config.yaml
n_layer: 9
d_model: 256
n_head: 4
n_kv_head: 4
head_dim: 64
d_mlp: 1024
vocab_size: 4837
activation: "squared_relu"
norm: "rmsnorm"
norm_place: "pre"
norm_eps: 1e-05
positions: "rope"
rope_base: 10000.0
rope_fraction: 0.25
qk_norm: false
attn_scale: 0.125
bias: "none"
tie_embeddings: true
parallel_block: false
init: "uniform"
init_std_qkv: 0.047
init_std_o: 0.0111
init_std_up: 0.047
init_std_down: 0.00554
optimizer: "adamw"
lr: 0.00112
lr_mult_o: 1.12
beta1: 0.9
beta2: 0.95
lr_head: 0.00455
grad_clip: 1.0
warmup_steps: 222
schedule: "wsd"
decay_fraction: 0.835
decay_shape: "sqrt"
final_lr_fraction: 0.05
batch_tokens: 32768
seq_len: 1024
doc_mask: true
train_tokens: 300900000
steps: 9183
dataset: "wikipedia_en"
Each number is 50 + 10 x the weight over its row's rms, rounded and kept within 0 to 99. Layers, rows and columns count from 0. The size before them is the row's rms in percent of the matrix's.

# layer 2 MLP up, 1024x256, rms 0.0613, rows 746-796, columns 0-63
093:51 60 46 45 61 57 46 61 55 50 67 41 40 68 62 58 67 50 28 64 50 42 65 55 42 46 62 37 55 64 51 59 55 55 60 41 59 40 41 57 37 51 48 32 56 55 42 51 51 44 70 40 69 65 48 51 39 38 47 48 43 44 62 47
100:58 60 63 61 50 60 53 43 66 52 51 48 57 56 52 47 64 53 43 64 51 35 66 53 45 50 59 53 34 47 55 46 59 62 47 37 40 63 44 49 71 56 43 41 47 56 41 38 61 57 71 49 68 47 36 42 53 50 54 58 56 47 52 37
100:46 40 30 45 59 54 62 55 62 54 57 39 39 56 55 56 65 44 62 50 47 49 61 55 54 46 59 36 43 56 43 44 57 35 63 51 61 60 55 56 46 49 49 64 43 60 44 56 54 40 53 45 58 56 36 65 45 64 32 31 38 46 57 61
092:44 38 78 33 42 61 45 58 66 48 61 41 55 54 49 52 44 59 65 61 33 45 52 54 55 35 31 56 44 67 43 51 47 53 53 52 35 46 52 51 62 55 41 51 45 58 65 49 54 61 61 48 56 34 60 65 46 59 41 64 41 29 45 39
095:69 53 60 53 62 37 35 38 44 40 40 36 39 50 45 57 51 53 50 53 42 43 38 52 60 43 48 42 47 56 41 66 53 67 53 56 56 47 53 24 57 39 61 68 45 49 33 56 59 53 69 51 71 47 47 66 51 58 35 55 46 56 47 57
097:46 59 55 45 41 56 55 36 54 53 58 56 56 58 65 41 40 64 58 47 62 53 60 44 43 47 63 56 74 35 41 46 35 34 64 45 53 50 47 49 56 52 42 46 36 55 41 65 50 64 56 41 63 51 56 38 46 54 61 74 67 54 33 68
108:49 62 54 51 76 58 58 47 59 53 47 40 39 55 48 51 57 62 27 54 53 65 74 39 67 48 54 42 48 50 50 48 54 49 45 52 59 42 56 39 62 63 43 37 61 63 57 69 53 45 58 55 44 35 52 56 46 47 57 39 59 61 42 53
094:33 64 41 46 40 61 54 60 62 52 58 40 52 84 53 44 49 49 53 48 47 46 56 46 39 50 44 42 52 34 45 40 55 44 50 49 56 50 63 56 54 48 38 61 53 64 53 58 40 55 63 33 59 45 70 43 43 38 48 46 61 46 37 62
096:24 55 58 58 54 47 72 35 45 45 58 23 49 49 52 54 57 59 39 53 34 49 51 44 62 43 45 59 50 48 41 41 55 48 67 51 62 48 37 55 46 42 39 46 45 50 46 51 61 47 69 58 53 49 53 37 58 45 57 38 62 54 41 64
099:41 62 52 42 50 58 51 48 39 44 35 36 45 57 58 46 65 56 65 42 53 62 54 33 48 57 38 52 43 50 37 39 53 59 44 38 56 58 49 57 33 45 44 57 62 41 49 43 61 54 46 39 37 60 61 52 43 50 31 54 45 54 75 59
093:53 29 68 50 36 52 44 30 64 55 45 33 59 52 57 28 56 39 57 53 53 49 41 60 71 40 65 50 50 72 59 50 64 69 53 50 49 52 34 49 39 63 48 59 67 72 36 39 60 52 41 62 49 44 68 44 49 38 40 33 50 46 29 35
095:63 45 54 36 31 48 62 47 17 37 48 42 42 56 45 50 51 73 54 38 57 63 50 64 62 50 50 64 54 45 61 53 43 48 48 51 40 50 71 65 27 48 55 48 52 52 47 55 62 49 59 53 65 54 47 70 37 35 39 57 62 49 60 38
098:40 52 37 52 52 35 62 41 49 45 56 45 37 43 72 37 59 40 42 53 44 42 47 60 59 45 58 56 65 25 50 68 48 52 43 42 65 51 43 44 51 45 46 72 63 64 34 56 52 62 38 31 51 60 38 50 64 39 45 50 54 45 46 26
100:46 40 50 41 46 45 70 41 58 39 62 59 49 56 52 87 48 50 50 62 35 52 46 59 67 45 49 58 48 34 34 53 58 47 60 39 66 57 44 61 39 47 56 58 45 60 44 61 61 50 61 58 51 57 63 54 43 50 63 45 48 61 43 44
109:46 47 59 40 40 33 59 39 38 55 57 44 53 45 45 57 69 35 46 64 53 54 57 62 48 46 53 68 62 57 38 68 69 55 64 57 50 41 51 46 42 54 48 47 61 70 49 32 49 49 57 54 66 43 47 47 37 35 63 56 56 47 49 48
100:45 33 50 41 44 27 52 56 56 60 46 49 49 44 56 46 54 51 39 68 39 49 53 56 44 55 51 41 43 39 37 55 51 66 57 38 52 56 56 45 57 52 59 47 37 77 42 46 60 52 66 41 70 39 39 53 46 67 49 57 60 41 39 53
107:60 72 52 55 46 43 59 48 22 46 52 35 24 47 46 56 53 57 42 60 56 52 63 49 52 51 50 55 49 44 54 51 56 52 59 57 50 61 37 55 68 37 44 36 62 42 40 47 50 59 60 47 75 51 55 55 54 49 50 62 45 47 34 42
099:47 45 46 57 39 39 60 49 52 47 40 52 44 43 42 39 50 44 40 42 47 64 40 57 60 42 47 45 26 48 62 62 31 39 53 64 46 35 57 45 57 49 40 34 58 46 64 49 62 40 66 62 63 52 49 50 44 50 45 56 69 56 56 47
104:64 52 45 51 51 35 55 49 34 37 55 42 54 58 43 54 46 46 50 50 41 57 52 51 30 37 64 55 47 46 63 60 50 53 42 47 35 45 40 41 58 49 41 35 34 61 40 67 54 57 55 53 56 63 51 35 38 52 51 42 40 49 54 41
099:42 35 51 54 50 49 45 46 75 59 53 50 45 51 49 53 49 42 54 61 55 59 33 37 62 58 60 37 40 41 60 61 68 74 56 55 52 57 41 52 45 46 28 69 35 61 45 57 56 65 43 52 67 46 70 58 56 59 58 48 50 51 25 60
103:42 40 50 46 42 38 66 71 37 52 51 47 37 39 50 55 52 66 41 56 37 54 36 50 52 59 42 46 60 56 43 44 56 55 42 57 33 62 41 47 49 59 49 53 35 44 55 56 48 61 59 60 41 46 49 38 57 46 62 46 56 43 44 46
098:54 38 41 46 51 29 55 49 38 40 67 54 53 56 51 48 46 60 59 56 56 47 60 62 67 49 40 43 46 25 39 55 74 46 30 46 49 46 69 62 36 49 42 46 36 54 74 32 62 61 41 43 52 41 57 41 42 58 50 54 62 49 56 46
101:62 49 74 64 33 29 49 36 42 47 58 61 51 46 50 31 54 40 37 53 60 45 49 64 48 47 49 53 51 49 38 52 66 49 33 43 42 52 66 35 31 66 36 44 42 59 32 39 50 66 56 47 62 33 39 47 35 55 56 52 41 48 32 54
098:55 41 38 50 46 64 44 35 49 59 52 50 55 59 49 40 60 39 29 36 57 63 52 51 50 39 40 49 50 70 35 56 36 54 56 42 40 47 64 51 74 49 41 34 54 51 37 66 58 44 48 58 45 40 46 34 42 45 45 47 36 43 42 33
100:38 66 42 45 42 41 52 45 36 61 46 35 48 65 47 45 49 37 43 63 48 60 56 62 43 33 60 53 57 42 38 30 42 51 46 51 57 44 45 42 52 54 51 50 57 38 45 68 46 46 61 47 49 44 52 45 57 46 55 50 59 39 43 43
091:60 44 42 46 38 50 52 33 50 39 44 40 49 61 59 49 55 66 62 55 62 44 54 61 53 58 56 57 79 51 47 48 41 63 51 32 65 51 37 62 36 39 48 50 46 26 56 55 59 38 59 38 77 55 51 56 56 67 45 60 54 57 55 42
094:35 43 45 40 39 47 38 57 44 67 61 50 49 43 38 33 60 50 53 40 53 53 52 42 30 61 48 45 46 54 57 69 56 46 50 36 43 36 56 55 35 39 39 44 65 56 41 46 69 37 58 50 54 24 49 51 55 49 49 50 60 43 43 53
098:52 38 72 54 73 55 60 54 44 52 42 42 46 44 79 51 60 69 55 41 34 33 55 55 60 53 42 43 55 47 40 55 41 66 45 45 48 52 40 44 58 70 49 63 49 63 51 38 53 44 64 73 57 47 81 46 51 41 67 50 49 40 54 54
097:59 39 40 47 68 61 66 37 53 61 51 36 45 47 48 58 61 48 42 70 46 52 56 40 45 52 50 35 60 42 39 60 60 81 46 44 68 42 45 39 55 52 46 49 45 43 57 53 44 74 53 38 68 48 62 64 59 66 55 57 48 48 45 49
094:43 66 44 57 64 43 48 63 57 36 51 59 43 46 44 61 49 38 35 56 64 57 48 52 64 37 42 49 54 48 47 52 69 42 56 44 60 55 49 60 40 38 43 60 35 51 40 39 48 47 58 49 44 47 42 61 48 49 44 40 45 46 29 57
095:35 39 69 58 52 46 66 49 37 40 55 56 46 54 56 57 74 59 61 44 61 63 42 55 49 50 60 44 43 63 52 54 40 37 46 61 46 55 37 54 40 41 38 50 52 38 40 59 52 54 41 44 76 69 54 53 43 31 53 41 52 38 48 47
102:65 48 46 45 52 42 57 59 61 58 42 48 43 51 40 55 53 53 29 64 36 58 49 61 72 56 51 52 68 54 38 40 57 53 50 49 51 57 31 44 53 38 44 56 52 47 50 39 55 47 65 63 31 52 34 45 54 44 37 55 49 34 50 36
108:42 57 55 31 44 53 71 39 51 67 31 27 45 35 59 61 48 47 48 48 37 35 50 58 45 34 36 45 49 64 34 52 52 66 38 35 53 39 42 32 40 35 42 50 35 51 37 43 58 54 57 57 41 43 47 55 51 63 47 48 43 24 51 48
105:58 57 54 54 39 43 51 32 46 80 54 56 39 60 34 62 48 61 59 60 38 64 42 58 41 42 35 54 53 45 64 61 32 35 55 60 33 62 41 56 51 53 44 71 32 46 62 60 55 46 36 59 48 28 37 42 46 65 44 50 40 50 59 40
097:57 43 42 53 52 61 41 56 49 37 66 56 28 68 54 35 50 60 28 66 35 63 55 34 49 42 54 82 56 57 52 62 41 51 57 41 44 44 59 40 50 40 35 52 63 55 48 44 51 45 56 36 60 59 37 27 43 48 43 55 44 46 44 54
094:50 39 55 38 62 44 60 34 67 37 45 44 38 42 61 49 70 42 23 48 59 47 37 48 46 32 37 45 45 34 51 36 41 42 52 51 44 54 60 67 49 54 56 41 63 42 31 31 54 43 65 26 68 70 53 34 44 59 46 63 56 52 40 38
105:52 55 72 53 50 49 53 58 56 63 68 46 36 40 55 40 57 56 44 36 46 44 54 56 62 44 47 48 62 35 53 39 42 33 59 36 52 45 51 48 51 45 37 39 37 48 49 69 53 56 56 48 74 50 52 49 43 56 48 62 34 48 38 60
100:57 64 56 35 53 59 62 38 39 55 52 55 46 54 46 64 66 58 29 73 50 49 62 76 40 42 32 49 46 46 45 47 56 51 51 62 54 55 46 30 70 39 49 49 60 48 46 50 62 42 58 51 60 45 59 44 50 66 35 58 62 35 66 53
100:57 39 64 41 56 66 72 39 59 50 42 58 47 47 52 64 53 40 40 36 37 41 43 48 48 55 49 66 51 56 53 51 53 43 53 35 57 47 58 59 36 35 39 51 48 52 51 54 55 52 47 27 41 30 62 47 37 54 46 55 26 44 45 54
106:48 57 48 59 55 54 46 59 64 62 51 53 32 39 70 41 51 58 48 47 41 49 62 48 61 40 56 30 65 45 32 56 56 71 30 55 53 42 43 58 61 74 49 51 53 47 44 42 61 62 48 54 48 67 47 40 46 45 31 48 56 51 45 46
101:46 62 63 43 70 57 41 49 37 48 51 50 43 36 41 55 50 64 37 52 47 60 55 47 57 44 64 64 51 49 52 50 47 56 55 34 43 66 51 50 45 44 49 55 70 47 54 44 61 57 45 50 62 50 47 49 43 43 47 36 58 47 57 52
098:70 37 54 39 71 55 56 55 55 60 55 56 45 55 66 47 64 60 29 56 48 41 54 56 37 35 49 49 64 59 39 41 51 58 64 41 68 40 56 69 49 40 55 36 70 40 40 63 57 52 56 54 66 39 55 43 48 58 51 39 38 39 55 55
099:47 71 43 49 28 56 58 42 48 49 53 54 53 54 57 43 55 37 58 51 56 65 56 73 61 47 53 45 47 53 62 52 49 62 54 49 46 53 43 36 50 49 46 57 66 51 52 46 60 47 37 72 51 55 58 39 51 56 52 37 55 57 52 44
099:59 58 51 64 51 36 69 68 52 34 34 38 47 56 47 47 61 21 38 27 60 68 58 48 41 45 57 38 61 44 32 67 43 69 39 48 54 63 53 46 57 35 45 39 44 60 46 43 56 49 68 38 41 49 45 55 53 43 28 54 34 58 42 40
103:75 56 58 45 32 50 45 49 53 52 56 41 36 55 58 45 59 54 47 55 38 52 42 35 53 36 53 41 74 44 31 42 44 68 56 52 51 62 53 42 64 48 42 39 28 50 33 60 48 59 64 54 55 51 40 43 39 43 46 54 43 48 27 57
098:23 45 44 50 28 62 54 43 48 50 44 42 47 62 48 46 50 54 41 58 36 47 57 46 65 36 47 49 57 44 59 57 49 63 33 49 41 61 45 63 46 48 43 64 48 46 54 45 46 49 46 74 47 49 55 50 27 62 57 38 48 39 39 57
102:45 33 49 40 64 53 66 58 56 58 65 64 41 64 51 63 34 51 51 31 51 57 43 51 50 69 30 45 58 61 52 46 55 61 60 52 61 49 58 48 38 44 52 55 47 59 66 47 62 44 50 52 49 36 39 57 38 62 46 52 42 42 41 56
095:21 54 72 41 59 52 59 53 54 42 32 49 50 40 42 54 66 50 46 58 64 40 53 46 45 44 61 42 47 58 47 65 63 36 57 60 46 48 49 44 55 26 45 43 38 41 32 36 48 66 67 49 48 56 61 51 42 59 48 60 65 53 67 51
097:39 61 57 62 60 47 50 49 55 72 72 61 30 55 57 53 46 46 58 67 44 40 63 68 45 54 56 65 46 40 48 54 45 42 36 36 43 52 36 53 58 37 48 64 58 50 46 49 47 67 49 58 42 48 42 61 45 44 18 64 25 42 51 54
091:30 60 66 28 54 54 47 50 43 34 56 43 38 46 53 68 49 30 39 41 43 40 59 47 38 46 67 55 64 64 73 49 55 55 55 38 35 65 63 42 42 41 42 53 61 62 43 42 62 55 50 31 57 55 46 49 38 43 40 38 43 57 58 71
092:34 27 58 50 49 57 43 46 51 62 59 60 50 53 41 49 62 46 50 52 63 48 46 73 43 41 52 42 50 42 61 44 45 53 50 46 56 57 54 47 44 49 47 72 44 56 43 54 64 45 38 39 44 66 47 70 67 56 51 51 52 48 36 49